Part of a small language model's weights: 662M tokens.
Each number is 500 + 50 x the weight over its row's rms, rounded and kept within 0 to 999. Layers, rows and columns count from 0. Numbers have three digits each. The size before them is the row's rms in percent of the matrix's.

# up: layer 2 MLP up, 1024x256, rms 0.0712, rows 890-989, columns 192-255
# down: layer 2 MLP down (transposed), 1024x256, rms 0.0654, rows 890-989, columns 192-255
up890 092:598448434601536433493469500626502515540523541572543554586553492573486423505527481547601433502628484424472519420522503448511515429474569473534542504422463492456449592533463535544541544574437572
down890 095:556594597494501424552435556556511488502500413451459621482496455455509525492459488469479432533527452430457533541499544495551443432489469533432450526462473489512444451529504498598484489465460641
up891 098:490514480533514520514565446472458407441463454461369478489471565567448459594545425474502464538497327459443544548479526572491466508582415452397498489478547486471520464553537523519510508481537390
down891 096:474494564426489426558433461590485410486520532546480521462464447392538557510511490554525478502571339571457444513437468411584609531441561475478486489554528562544537481566434540537467507470487453
up892 102:498505367531459434517543496632476447607452507465495531491512504448453476516473469516480525524588440408497484595538548501524515399475501448499397474595507485482486544521514516552453515462549531
down892 102:500424457480529524505487445485587537531537475473429532578536523407381524499434551527521543548510603569490488465474535603519405507486475533504421513566497490429469520479475478487520507499515554
up893 102:498519511508510368436496587489432501549557511504449504516533568488456554495638496518475522558452369528566561532475514498529491445483568465446494513515473491493461489478517562524447467551549517
down893 100:480417563483434412472491536440420571550571583424554525517508461472487463569511423473532484601405470529503382472517554477537470480590528556528398443588539563513494498523480470607546404480586527
up894 106:486526430539604579487436438499492566562500542453426572534520490554421435516455496435502416533522402553435494564428560473465469443521473483499566554534482577583573579561493501428496513529452557
down894 096:519565432548563432500400435433527520479510399487539498525544541583511496466448486535489505473580529597501458514489459516450438437575433546621527521471568579548525522533539503438532494430414574
up895 086:538441543490462463455509523587513463546493486434499537504500401518462374598533463554552601472503539530520516423505566464519545469482482482566501504516511537443546535502528586464548469506430542
down895 092:403474522429451566542490458484535511537478474465484446557551429423597454489476586455468522445507455569466481473488467507566468379538516614543497433451498558480543489475559398624571431553453489
up896 094:527495514537477496535610478491437477464516494355607510530544490519520438555524444483401473534475479496534397475514572487579497413507515466558444471584562485584660531617590473541504467426498496
down896 093:603487534547463433531487520524434487575540577458468530527539485455602494463545515394474386514449583496570469401447545470613428463505484507519499414589551494541531435513513539609522553474438442
up897 094:502488596576461470540439614510416503542467495545499517514499531519584436493550511513531479551530568373484441445482477567524547355466588478345445470427464536486491424516501544510510551518441491
down897 097:489584558458465511487392550546519471482517388519523479481503468443623422443419449483564441534528511559455488503479442601449667437392579518463530498597414506504448510463458507502532493561569502
up898 102:573421505532467436404545466456432545448491575416507428495553407502601495473488487458414389564482412520531522518440475429526483469426473500506473437412477459443598489514468536537528484518620448
down898 102:558487587458477477506520474472555508503519515503500575511472497459598519511521486450386453565451579409493522494438484465528424584601482582519423517473477450570490522366422481549467469466580493
up899 103:498475442513530496475496543505480543552496543371521582470526560528526504504619452537519424457621585417527512480562531476572481487519532521527554487467544516502518429493512621497584468502502519
down899 100:501525512528520438553517528504564467599569526475481502493533543504482478594523480516448391564532552582475569440544576545572623474453561467481447552451466475474536485449454562384505594466450501
up900 100:496522519536525360394481456497419449529574549503478514478455491543573501503461449526501519462538559434486610450409546386515553526503455465489606487517473460451563403515473564499540500410468504
down900 098:442572558547490469519600439454582530631534456567516590598534520514554468468596513475508578524493539481405461463528385531509494460499573522469503402475471547478467506485473605482510513554519502
up901 096:450540487544563536479489464555426435598465595500402514494479519439527494517504444476530502470457478491465528385488507586552456486517511479489433497521404442516443618571522527407477437381384498
down901 094:447428505537566530504450553475391502483480464510432532442508526531482465539594476567525427505487551437504447508514557432609509511543464461519547559510475515468455503452532537412444556518494500
up902 089:485516429509458448575490524599509440467428541548453386460576537523529468420424499503579521478534497553498444511556429517617505467446477423435534453474430470457500424587494480516480480372470466
down902 095:483471409557513451481506467508516513504513430520461475469503588407509519590519511485553546524475539493547473458557395474500459476469505709447479437449527465419543452528453537496478501464607542
up903 109:525611431430440436567494519536482470476566577493435537417526503566437472546432539541387542421478465451526530584438534438539473496557541413481503475431508458532517435454486522477537536505463470
down903 107:496520470556482442435533534525560441410558575462488474375452504441570479523520501544534505458550427426563433428428486521440548619606505363534511412471419491624486535577501533462481474448499476
up904 101:495495518508532410433528486513435450472548541448484494472481535472465509446587543490498467560513510436489474583460553466499489515508521474613571498518419493536509560545445565462435549500418512
down904 098:389592488485535556503441571573550509541624580544532541393412430524545515478539508519480438478543579499451517609469464446570529486488539424497514546411389483430509551501512485544531487539565451
up905 096:509566531448489570599485492551497561460479506480459473434565492527519393513553525434499498478459549515374411539552428487503474411489590451528465563555499534537473460488599455529516537438562567
down905 096:535561527487476507541540549529525562444475516516542466458497502481512450436529511418480481513432516486525471528467484563576527423506467574467416513486412394494418543448533471574517527467521552
up906 098:542505514560517436536558486530417477476450514471454560489600591525436490587539589467500563524471568435520538562449473474626517375517510459503510497475523562564482453451533559461498510485460552
down906 099:484495470451543508596508551485467530428461553378517526419452569476477503467525517564544513455496518541485470573552412582568544445504505598547532467562503567473432532429455494503406458507516524
up907 093:533528516572393536465552422546499546504559545436436571564498468489511414523483555552593396390486515541506507475523574545479503549510478458510502505438494445521466584478507430544512480510498502
down907 093:522421533470468514505527451476524649514432558414470595599457460562464546520446429561501463534527512568476482421526504601428497455491408550469476518599439525513461551460493482580499495496540512
up908 105:445421575599449477519522455582502582596509585531504505426457512489489490531525436491538511555544476471487543556453567524477403555593527479468525515536379413504504537505501500494496511421516404
down908 097:474457528579523469535506397479431485554608504494554526528432478471409456453520501550521506588535569539491598524589440492487569455491602541495456569479505493568578537521486581469518526505551541
up909 100:546470523525456481543489560514491615501510488425449537430596448481473388571537474498532553495456533400476411494608557538439454593523460461535597524484472504603490436507572599516514478488477472
down909 104:496525478487503435415498429390524589529495468516434553460531596451500522424448428401515550452425466490472584575547404401546501557489403402515511496530526556526550531537509479521480525473388521
up910 097:468351443431487529536532393564490519474469439509467411476530427553533465509569541510513524513588440411493447523507542517493596448490485510488487472497446477546505478530621558496434508475366526
down910 100:456517485517508497455516529530520445619483497509398508466424544425635588511389554543446478489551438474583445402520529458512453469565450576459518524421440493567453529525509517523508433527547457
up911 106:465620559485512568445548501538510452488508475460456469520485429507495506492557584517448475442499484571447485432451515426568564450477499469440485554560499480553509479477503491531545540357502564
down911 103:497489576506544433545528551600515512519397503472562513385500537432536470428495484433442623528514545570501428496443543553486548473490436419541437498499533524537423553495481467583506428524442480
up912 091:427643486486465416552499618519445537454485564511576435572548588476420452509521518463483501535558466581563527539555441549493485473551443484617524544504488460421610564526461459511463533489564507
down912 090:575552444466457524455525596505477389515466496517562457510496483564516512460418510469432525517548488541487496466431452527466456396482372686506485455528471502426645544499402418596521545534551427
up913 106:564617588530467470526544526503475463577521447486468482513414469468466586407443501471481559498466494600474499555552458474487375424495569466486493519492501386574461496513494545507614490463592384
down913 104:483563567557531488468515542549515461610518503546586561497578441464560440460530455509557502508521476536468589505491458438485398416519505445498499577584422522514545523398418421471502503485508441
up914 098:533544491514521454486545400460454522493551548548522495549482427592582577521501519494512495567540499423551555610571480406512540535456427474477558521387544417412499585478524510453472544371482505
down914 101:465559506462580578493495495474456551492611505519500540568421508492527548560537586472533468480556550456637502502518443543516505503466493526466474505511526406335453545523445526452442539478566463
up915 093:435471487535486484478556486595515509583515443485540494499536516512536455467518472446399594512497557543503410456561409415450479536461397510420455469586564533480521479518500444474535551461446429
down915 092:413440474502488524519578502502426457550528517497468453505395515478523558527510520501472535488523514570438532433536452458533465567516506517509538525433502505615469531521501503475434447477414536
up916 102:496570462434437580537543511510502515575601471505485421521414435526561513432419543515518450556582433435491508519556435588469580472484516481454480492467556538545472488504570516504464528443565471
down916 106:550477501482468537485502496474564495513403587450480416465420441509511542444482491465518480578509477511544509473543482533463531490455446620469485596457568448514496524455538466524442664402528481
up917 098:549483468566433459511511502473461581499497455504459440580437536472452486509521512502450489527435452517445635420483494490540499543489504487465589459462446424515456515554608525491424409459526435
down917 100:626486564516578483464510472468505495502441468458433435475463492480544499538437522554506486498528472477528534468405482527586512431546456510509484416609468449487489649476550533562448479473444547
up918 098:561497481415533515434523516508384581519495496536562552530541535596527538473524549462428491519461547461492484573531461461487478522498494475456573520390467458571533545484439495471464512471478377
down918 095:486476506511526468555501517474505507420422488454533478471496505467444362377463494565563475550584492460501516447447482464515438523546469514563438574499516452463429522525562477455559403414499466
up919 088:532521422482469499484508461519435521449489481508548572502539454468555404501536428458518451502464457526469442447579507532464513601506546507585526528569460468490484474619477544544494509448443413
down919 093:512457412470452467438564455455477501504471478472501548524383505437437500543565531447535488420483496471517503459415545497467528492419455544436501519485422478454378517455485574623489494420513491
up920 101:483537424435511555430429496496524481562402508497467495499612471626495447579435474523453536509545517505481499488428511558599449427466556427519497476519541537459575557515496493478523555486417523
down920 104:472409529464468514511498503418494508522508502547490448535555355557471476581438476520599493565415632502558469434540451513546496453547555483407497359450474506392540472407420518529433473636452514
up921 103:509510479512498411458458409494570493510550446453476514403457448515470450595512483509531478534491572575461564479487510490507460446532388434468520504465470476539489574552527468465545493397527559
down921 104:447539409462500408453440442386494502448444477511629584527534451510533509517474528578416523450451521519511504398468634414521481433426437451530498475527478493515508473518528545549517509594548463
up922 103:518442486548530442477478547493548469488469556474406497500525576577571436529517428492527562504492598453566463539507488550505471557587479468438500493441460499462506578471503573478531427546593408
down922 102:437517492566549450470470522477571423439556536494526615508579487493502520561515422521494584475484497507509442521477479411543470511400449474400462446556454465470482592438507481477528486493512461
up923 106:532545467443526476483471497521447569558513464550527462546479560473510495507469448527532491516440434522458539379428521508437501515461521513505462500464474469517465579553481512481524552418459490
down923 102:523520435516404510461496396487537481455590468433603538426363447585440432457475445460508483484570482459571546488589487439444586555498442588449424484585512514433576508476483540540458572485495510
up924 101:442518519468542455495416341520389478402529469434422466441505490526533432535464557489509489491481538498485494469527443541493437458531515489428484560542466520612509486596494477457536554466498592
down924 106:532523503375476569511472455550479544404549509475474516487596487509551467587415494529428604465472492506433538562532516570443481424487449441487543564457537526459476488520480500488471523450451534
up925 096:520495522563443490477390519540393473403404522483480527433466476487503530496500487519479530483455515464490498477459515543524447513569468456508554493617537453524597504484529586471497501521394492
down925 099:453389452423493441597493440491462557432435550505517583568466502503500489441477511446540524500574535522395486486463456540497430497468507647470505497531483506529490514472479458550470436634511456
up926 098:536546411512518450467588623491515441558441504419505526515528533518412476510434497496533606504458496538575443441442473454535541505412471444499439454463531532422583480572498531476434506457529522
down926 098:435552549492531574475491540445552535473457478527571473506479545402432453425531472431406547471500512537552499448500452510523464513441482577535448404407462528514432530577500488587465459457508496
up927 092:506513467492504482558534590516445439488470483574526572504499476482642491383599536441410474498426480511478589541466401554559520384501572463501668535500525501549481465549490535485542506491496421
down927 086:534497386472534445511442440564437578508563487529479531442558537530551469536527500484443520525534579491414476528450529500506477528492443618483463596581486495525501554533499616481602484459416479
up928 108:522503535529512416426477528497484585442478518478544457508544495468546512535542551538561520580523513467394505484471458569542411478562549458438637536550618564522613563567516491455574542431507514
down928 107:590518505554492456510407413572515528579471529410531480521483473421468497542468515486549439580569429490451496532544482542492576491449396463397463471532546560525529512398573441521514499546468474
up929 093:531485472554497500515549480535372459521444578492430521482532525462488443419564518469488544409494476431621489589591472550503485504425504475443511509502566530506490603439508626533533521467456523
down929 096:599392441471428461562438437494481524515466482489560517506460522542532496504414486486452509544539542453484582530539536497522568487521582596371507506525530449529517434574488519595460426530472509
up930 103:457466594545437550366541423489521469562574445442460487410545545460503523517483565510519466499446451562387513477544432492503544502480504436518454419403457547520510460529571579528543444469553497
down930 106:438453501473444476538485476459502531457486472456519511424465537468531460477526508492504484509484395567519444471504565477508503481493459525508460460560514548526407455532469367441551491449554495
up931 099:502480500509468513476591537521511437546546519401467543531370437540601506385577475432454560499467455535507510596547498547478542500519506514475568445575466533495547611549502557528527511390555420
down931 099:456479537497471389510519540546525397495563467495532523492467503543477561438481408588520559493540449478407504476432579505469566551518538485507487491527549491466410571604483483578465553556530599
up932 097:447478457552544577509484571556478434514443449507451548484479500459445548554503482489510414449548364453538529525456502431473471490587535483413584471444566490446510429523477558565501571618526561
down932 099:431503497517632542514397497490489546478498482449506569444613480528482447620422552488495528477507438475601540522484493491513486521594537451460452481436488561509440634561498474490531505555604507
up933 102:553612411492545461437579409517496583556548464511589449543496396481552476474498447478541498539467545434461476546534529501552589449572498483410581476507465524459513528613488518529553431545445444
down933 100:551473462554580500525529412464492523499522448447531548554551430465482431509410450476517455452499506393469504532432508396514492394523485472429524548450376454396430592508464423523469527467501489
up934 102:513523597435491482459488458528503531495493485564539489495567534437458397494521488503483502405584399496469526524532551584471479517456495437543472530539439585530413450578524419511604551526514547
down934 105:477476521493511561366568507491545504431452458570458566509496470428510539503569440552474449508475528614549525530567410513466462459567502558466426486467541464514545482584514437506499528514500592
up935 104:442483494552516418513438499560478527492450473518562475539430487438480496519539515533489440486529463515606625520406583553487550579427449450536587457471474423537493526546537486485596516440529547
down935 105:508453511486529535485553486480479432506498518415429538577430526505476483569546548433435442476533549487545427513415518474470533597477558551448505464459560562450501478504446490534396479588534521
up936 096:514525578484494404559479567480440472452554535528519490463469597524486481503545511477578440534573524528517451519429468374499404517517517489482498549446399494564545517527479504471517421495514427
down936 091:458465439525491435586433579427521512524393482497606500452576529463472557472530492494479587499540512499579507549483546506483450447531495475402546499459549512576433463536472516454481515583544531
up937 106:537604454490457527453479489507442521533460521462480454525440561524537447515559580437392409520618528494582536460414539516576448542523469490461549542461516504542565508612525518517502522514452552
down937 101:553457543472440458555432455479552556498535446368557476544496472540515441542477558515522540431447513456651497575492521427515442480464551527502520516549509572421478434490422564543512553476567630
up938 098:467498518461466526525517581483502478490539607508541407508526566644584468439492551509455514419608528552545463528528511508533537441515519506556459535432442515573540429455526431499569445540447507
down938 097:425570490492370570528543554484481450509588560542569494475441375492501461463493447553576486501540497601466554549483458448421450457515390457488505522566478472507529464450497442506569477509520407
up939 097:481556538491475470528451557527446511560454538465528493473436505481513457542570509435523441541558430500422468457459519533438516466485583476448602434414567484571496454539572612560454482599485545
down939 101:452612510508523479508504582473529537562592504395441491523459521499511477536472467476469518441431554569601455464449423506341491573434539577438527517506423533482515535440478475522489505446567499
up940 089:449526484558526406529532516527488545477565528602558540437563506500457479556498580475550582453486414488561443456550468554368532488446452500464526444464458500461420512582527533510431551392419579
down940 093:532499545485484497479491499467599529446461461433530497449575472482444509641570486539578492494497494558482529560516488475372538486456523489428502449500537499553480496483554585572402539454611541
up941 106:530538483429534543421499576500476436484383520432520451526402565484557443516522482586515483503492546452515443513468502516515509520494548500493453541434450470558544471529556467420535525453559519
down941 102:481521459415602435547407558459488460415572449494432468523429442472550463505537500567432421454472458523570401562504503468462490495532417484499530597543410477525479488487447596566525608625494452
up942 097:453503539473424580540518500576414541417489464546513513510542519467392483368494459500532517494473596459449494510433511583501509501584577524530476428458407504446548535515567544522538538581503542
down942 102:548446485517581478533513501491526526493412480462562511417511516630525484543451531483531512430590569451520494456492503512502555495559473537561502487477437543530415498490565522501472482577479540
up943 112:436494551609605568515571512448550476553496465472451483419432546474402481480541602487482426516574477385553492506550614476626537544460449458500483526565539531580547554503551470495514432492505484
down943 111:483475545431476504554541562472551568542567540505459535505451543570467478617529480472413478500479513536427568551499516500528468515514598444417501500556490551567485518497452457392463435489450465
up944 105:519492515435486577444485607489517433500380497501511392453515580605549436451555489473609436657528521436565517537475440517445415527580480490557496537537503539488611541566445483485466568430481496
down944 105:526533455452525587492552516451584524468520458447426621478464519546529462510500467555482535472512550566587470437591440539423405578439537520513504696475474497506435529480493460438555538572450488
up945 092:522572512521429447535538548602488351531485436487555402604521518406514474469430449580468504550526490505463573455489435493493498445420487514462508452472457491509496441487594458547477530418523468
down945 095:526541403565503500507620494400508444474536519466528433537496498473471439562449431602419439531499514492571528448552470506460517477546444517478503505558485475510495477552463402468490610459562393
up946 104:572459560444534480507523499539442534540480616588542550517527501579393502554524524485438491578568399542513501550533549483400483547608454508487606534479552439607565434562509480437545597462455483
down946 104:484413425478406487486521610514560591476403484496433450502468575481463452530488499419548601462529580494504527495469460473481536487480532560545529505452527462471481507521587388518558492573562359
up947 099:484571447472439565493492588476519466360523523513439440462510529581488454539510593472369478508552563513483485541470440466449560487460433469486576453372551549527533424516480488569494480516528454
down947 105:520502450509488482565501509507426589448533591589500477543528516459515525505500540453523564500609501433407536593575396443427536488386486495421466478467520491486491494574543503546482500536476494
up948 101:518589443482488527470532468445487502469487438400502447456610482570480458488446491475506583482528473422492517532451551409493495553474527459496541399492442499451504490475527538482531506519556447
down948 102:457568555500608558500532534561497505480460503494432506470483480545497409508479496494464527455456548418480452579512570422501559505403397484483559455518508524579427528470427478384506492514562420
up949 106:480540526443500516457583485535525437507427502469564429393489549543447567542569569470429435492497560362572448521515508520474527471546469529443561454513457504530594584529543444495489552515487412
down949 104:473504439424504547484494498459532514420401458522490482452539390453404542549529491470457510559495575455606452525522570520571561476461414499513477453561475462473481461477507479443497446546490502
up950 113:505550467496588521468537557501450568489451492563504510500528481520497472589483514474484531508506474479482421593429486524533543493485479444443459495567494518492462526495500474510455471488485521
down950 117:494433480473533525542482459543482449514448529449481483504512591529537510534510453523601507490511471547513620474467597550583592471496482569535515593410589557406463501447538484524436515508530534
up951 098:616515638576548571522542460514503459526492497527564436428462543516489512477468541469523621516427579502472531474559517540523551553511610466563554563425613516575532490532486460447449532533529536
down951 090:418532471377451588522588455434529472411441409468477523525528507440550526432509553465554444490384477431605565537508442575494458473423427619453442664439465597499483466513459445527530544512525513
up952 096:579497501486502414503524516649465564523496398466493518495578489485609521499540456454541485447478539501506586470462471360436420439453560486473519470547464488450521498467616545499529485454458584
down952 097:441592602434508502484468523522483464557460453498517461487555364461558469444424493471482454483420485498517482565527443532488401544521496593552532597502458435486451589584529528573562562535508528
up953 094:590512508509454425493461474533524377407561516480485515460548450465435509578482527512472541521465463591479519587489488521509512541503486410459509443552472538492473526562511432523521515454538486
down953 100:482502526496584494608530545507523462440488541584559472504459526524525478488468513574413485491473533574498545546464551397560610442514532446450545454554522409508558512487518522516624595457561431
up954 101:515486481568501525503536563524526493482509497527359406518409492581540481517485398464494593535514458484437621522510476439507475622481562419463532548498617509523484418480488576410505431483524541
down954 103:481556495574452533507552527493549507574512501529438550446541526472564533428542553478511421491439514495438525568521454405484497483468448508459407551420444499499384507583432519459506544514544491
up955 098:418533419545483507495373523553469564502409555537488490379532495595593436518466502482509441512468450460534451461508520525409464556553473450488454491502447633544492541676500502411480526509457469
down955 093:508475519434477459530438511487581514528549413489507440562516452507610464348517522455450479467528407468462612434509532565522495564497528594497516561410516489448568511482513491469511430567454491
up956 105:530512474507537436421487545572455542579524547443478478508523570426421459492493556509478565385566482401489553539515456451450439492526538475506560500483520524574514526571545519400490559437443552
down956 110:517463533514425502564549508497531503459444544434681507517503530436486543524469404502573511523504490504594450423465523514550522520495529444506498450446481452460473503428462435446554411495539517
up957 116:562522394485566523416497501546507419553565492507461508420405478479521556483508412528499616544472573463546516580470369495503550508493478461480532535436444580489480525550578498446519452446517430
down957 112:527550513544565473572537515465472500434527559450387534513440446397470511596542496483506502393471581504513570576522531505511492418518484465466498479535520467530337439482550485566535486490519590
up958 098:514584542552547538432478485565445535495400497460412429510453555530581436572477553404472537547445544484527405483503540502447461529496519492498540607450397528529497602492490481440566477466428483
down958 099:548511510516512594415564546499545540448516454492467567470431473540504563521432571626570477583487540508468412513459527506465428448415504551466498512495507575572567536412469623447549516545463425
up959 098:578537503580494454471522428580489431530450552640537534570481500460472483587517522460432581491475605484458546525549500545585504484569436478524494499552507441499492507586536550450523536502509472
down959 099:533495567463437563473430523466446487417524497612534470570516485533495496457563465532498513471424507475417411468485442521498511506570466459586558502512476477514493411555534420545537494467472514
up960 086:523464533529561493531542481574511469490538530546435431543492532487521501570593520473564525461538544527531480482445557504559445505541459458493580435518512487544529417551568551550546463512421470
down960 090:467503550406581599479590497441514509516453499450494554614544601530531533444574502575562433489454540487475481535586507457487392472498526472440481534495487495531557484499511442406521543552529502
up961 106:488520505488468396386452349457438481455573480449470418470467495546500475504477585466544575481537442459530518499427425503488497509543447463508473510525516497450536564525497533494450534493459487
down961 105:422449527539522512487526435480578526511505518525460515488532515459535570459443595573567567519460502512408487471549478478441503559531571387471480506494467483475521530449556403539481488546374585
up962 095:521584502563456536544515453496374389518541603467470515548570456500443434564467471521490384455535599389441432499499540485505436534473561473517447531484616464559523502492506544526589498480530501
down962 094:484501508573457480433466478386502559546481573523416551467587555582491482506444537474449534462566478430500491444409523533464426442559611564533482597459428532501499468518565481498571489559536484
up963 102:524574528560479545423550457531593577469445524587512458506461542512518534567417453500487458457500538532481426565482461483453523557509525508551445380518575424470531520516571459497510508451430450
down963 102:409611517528457529529547536476552523420566435494482418465441435507546632541403492533436545435498425545428520469440373488514493627481496495493463480478526547435572503508513423596485441477570427
up964 095:488502398472499509474496497496363499479597538471480478501482535480590508541464431497544481552513447467522469541435482586457529524591463454502535477503506487415603542507537625499451467531422464
down964 097:489578514478535443502627552517596506517539644492399505502472470554466446485463555433458463571464464498497509497525525598493493482499457689372528445562437497455473591512459403622436524463517444
up965 092:475521480556496498506466456471477550454557460536463519497516534522479506512576483435431469496532454514446493469535524557486482486486412490440535510446445526623481465444619569540470468563572507
down965 098:457536577477421409467471514512561423405520464559495501370537512611487491516508517459456545461500378496528439556485520489472528433453551639479487460579522555517460439519597456610435509508511495
up966 092:526422404549548463452541471581502480466499456476426449506371510467503509435482487537464439416502569569411456450469423460507350499568500472531464617586436411421508521561464495490503455545522518
down966 091:445453497573540489468582457503577475516578488589521568595589394464432472489524519418485547435600525538510462424396574504559485508511457531554529524514471430584463439547543536583581512512450530
up967 092:428484548578388428512474482570434452533475513489448509400445480481513512473460476427510564527443404538479452435516479515404512493428462452466534546533520500517489484455471500517528548442462504
down967 096:505498546465360455573484516457487470521487439470551546463444407544469517477369486469531574584381448531468442506551492531492452507481473579520456507499494517618429528465397432590531420555479476
up968 089:556444581585527455462406493587470510467459528477414537513539496545505493558570467409567476543526448421601547548567531492430587494524381497538641435535473571507534427502446517550523582471533484
down968 094:453478580391470456491399568489512492533474473425550425494504500525529451480516416476391485577482463530569497490546497586433527463457446577464544498474508511545420510544584415595428461521433563
up969 097:473495539536547509515564526555521537509570491575490562482447479401479484508475472501445622485492473486465510420523514499364538546439525513589540395488469489573527594478443568482545540534518462
down969 099:552479464532484522468436499489512543457521476492556540537579573520479552505498440574533599587477610512427464409510536456453417454524504492499536579494535458448484504416484349484563562534550502
up970 095:478515543558505509389481492487457435511496566468528525579588466514495490526519452508582585505514476472573474562435439578508452517548554473531520405448546510582517457524525604549433534461413513
down970 096:500448526566434435410499571577518449536513437403592525502543460477497513532515434582602484485433484545553494516443503540501448518432475475405541409353508573559471503524495395518422521481477467
up971 099:489520503526543476560420508515456463551464557577457440422560438528503450547489473443392529522509419499498510549498480527568414548469578483550553502434588530504459532551570491545563470568472546
down971 099:484506465446541475404517598477465501599519569522509466455521512537516491541453554507405432434446438529400527526444538519448475424505597517534455474506502492483398441469568564589559448464562495
up972 100:488449561495576528443448380593481456524523558578470542515504561492448441504546466461490502503544565466467470467439521506449512483498482479490650447558472455522452513523492495412520495421512467
down972 101:459530558455428592534477498608488491523610546520552617434449484450503518518365572482569548497480507541536507427438473538439529511441532606479455573518536447419503516436559407532508441465526545
up973 112:439450461489521475486473522576467486489495527525428478501428514446541525464495456480465451535548451555480497461512496502599528494492495418424539582571455512529489467613522459438496472513456545
down973 106:564480527487475443486513505482626490549409462441477492571560437476492557500553465537478461590498538445483586564616535508551542529429472439447488465488500560476481426523531424422491481501524519
up974 106:525590540447516396457549500516522493471511514510448478483589453435510484635461485474449575547499489616514487502477436517604417501509587455487480483567597476533489622451545498490453476464536497
down974 102:483547516535534458537460402543496413455489511481503499532439499473452524537496493482501534479526565518419499561471501485494484493491601490497447429583536510515517490396511577529459520589498570
up975 100:510555527517486446482455500542527488501434412453500459431531498512504482454506432433537516504478368552429544581522496487526587514577400492492567442597486497453448465519566479541545568416472559
down975 099:448495482490470517488521527472634456526473528456525413531482423481545486527486480471545546496466490562462564511560515550518558478584373531575462516546510557375487430499609426556528500445612582
up976 107:597516533518507404505449499533373482373469579543507467483493479472456538504523485554429519421476526554523503471493527578511543439535452488612523537514509419550518463555603529536430557514366549
down976 108:432545512540434508510463419552514470450509456522452533450446567468512546518487462532382476458480387519537512477415493433399525413420377380468425492456494450429476564481536541531622449476511576
up977 095:525510499588488510539543515494491424440442425468468499496464438457459408460612496474472537440475377514473451445417505485493519529570479471488498516424543516541495480551589529575450543509464544
down977 097:469436531490407550558408468485559461505462418498539495453435476441483559478574523492479564431507489506554496469411483460464492542461579646460484521399448545517487503445405570627436553489519453
up978 096:462479473520541461450500495501452445508523589489590505535519564493520491479595596421463493510456552494528509504488469392439500509484476467567570578517442537512385601561441448495469496485438497
down978 099:471571543511520503498466535471500419435494534460506518516474515478525528438484429523528501461542486523544535503432500492506511445503483619556513543498466410551501504604557487587514437476477472
up979 103:500480425463510486478536523530383558486439485524441454512499443433484409592452482544527529508523501438501441581482447397543521422545508461452485466526449452561524507501475506523570589494489537
down979 101:516461531562549547503508420526504484462458514387509433467472457491469467450493588472515439526458456509560577553474522572527502467521440537544543528436653479537338505500502464553568552551451440
up980 107:556525482522488427517522486524399439528584513560483479518489467545456517481472507557539444493468460470524543472509504419545494436607516477484471499513461569464511576447500472458507508543419434
down980 104:547516495500561505514507475515426491525498453476560483588616483533532474487461483550526562501491515472555519532526414467502469528509576534528416498463500533470479546442525384416556482503505422
up981 105:479591504555535490482432476458439470493507520514471465485483625502483536481454536483419526528475440558490528506512457483514459408512511437537422530524557521481481594539438525512571613404559428
down981 107:467451553507526487419478505446437533531466454450522580411453520496625509476528527479540402564468497532536458553479617532579463544509475605424531540537506489476489540572435451487593537475497427
up982 107:511497553578489521467498523488520472640540590471517502432487522549473466509537495499436542508550465520413474494452424484536436533503564445412500531423456456475471601529551560481537486346485505
down982 107:462440566553536591487570505485541542456448425485543573491496469479462479421549454538508459475562537536478442460553519527526517362480429432425501485413430489510482472552517517563521571459446450
up983 099:492501452556528483471510535565516559587597557550445561559504553466538448417549596565452451537517518503422555472493409536472460465510470424567500517438480560535479578446470500420594499385520491
down983 098:495586446483465419529524556568551586518488535498521581571446556486457458491555564439490470407472522500405576536558527617541500469440543562452486562540498556455469424395507463401590548466501403
up984 108:579513397551475495488567480509489522596441479535451487489481514537511435552505529485488405422472528458487492479520564373503516481503440467576569521572473549550473645516525528533604482521433414
down984 106:482597490450507614464490501491523464565433450484420524467477491458468515509597469473507464472472573492527434558554580452644462463512494486411553506497438528432492477421522488447498475492537421
up985 093:510430424408535556445452493555484475473451469481542562446511461439467415480467399474531493506411479504449504555451480457499514554549497461460457497461472419503401413499466561457464424568494505
down985 091:476426501360488499505460427485535549504466506539496517502527431547450393464445403472606482527365478533490529512526508552529485461592475427503453401480486459560464496432504531544510480501511398
up986 103:496475457451517526522458453501502483529487430459508504517494480529573480541480573550478514474473467465466498493402424419556533471529500439504469510399468596571536434477550555520466461519520501
down986 105:458432452456536528517404437472541526471493456527531559619493521584660468545513521491518537489502516493551454503518541578467504407433452519451439470402570418479470486478553536528465513500514485
up987 104:671543440529474470530491559531476485503549470374478552544517493468506512417581495493503495512520565515446542575428464496498431508568459464445491593549503365608531478627539473440498499554470576
down987 097:479592564556497496560494453475462507493474448400478544492481561491486576568538548515485354494510555534476510500518459539523408483397472587471502616510539527466502426532409470518523414507463435
up988 097:421434571684534524475478425569480520492411469526588544502521558499400441549579456549531427472497482511524507505406520475426429432501547503587471426521517566505496586539485378529516467436546577
down988 100:506504592450481534529431435537556503434488471601537510538464504601519457501492465502493529485479497545517424454462462452536542441532491536526438422548489460492418494450513317555517543444453532
up989 097:484551550538580505449563458492408482483526506516527562574439427524594551510460423560528543498490539502429490575524508552460584476490545440386556514547448468508531452519499490466433575500548339
down989 096:540557486521504471518459526392488496472524549505548464542579471562603528410406483587519489504385448485495435529486479484444511482539447433456510531477477436439505404494430518516538563439461425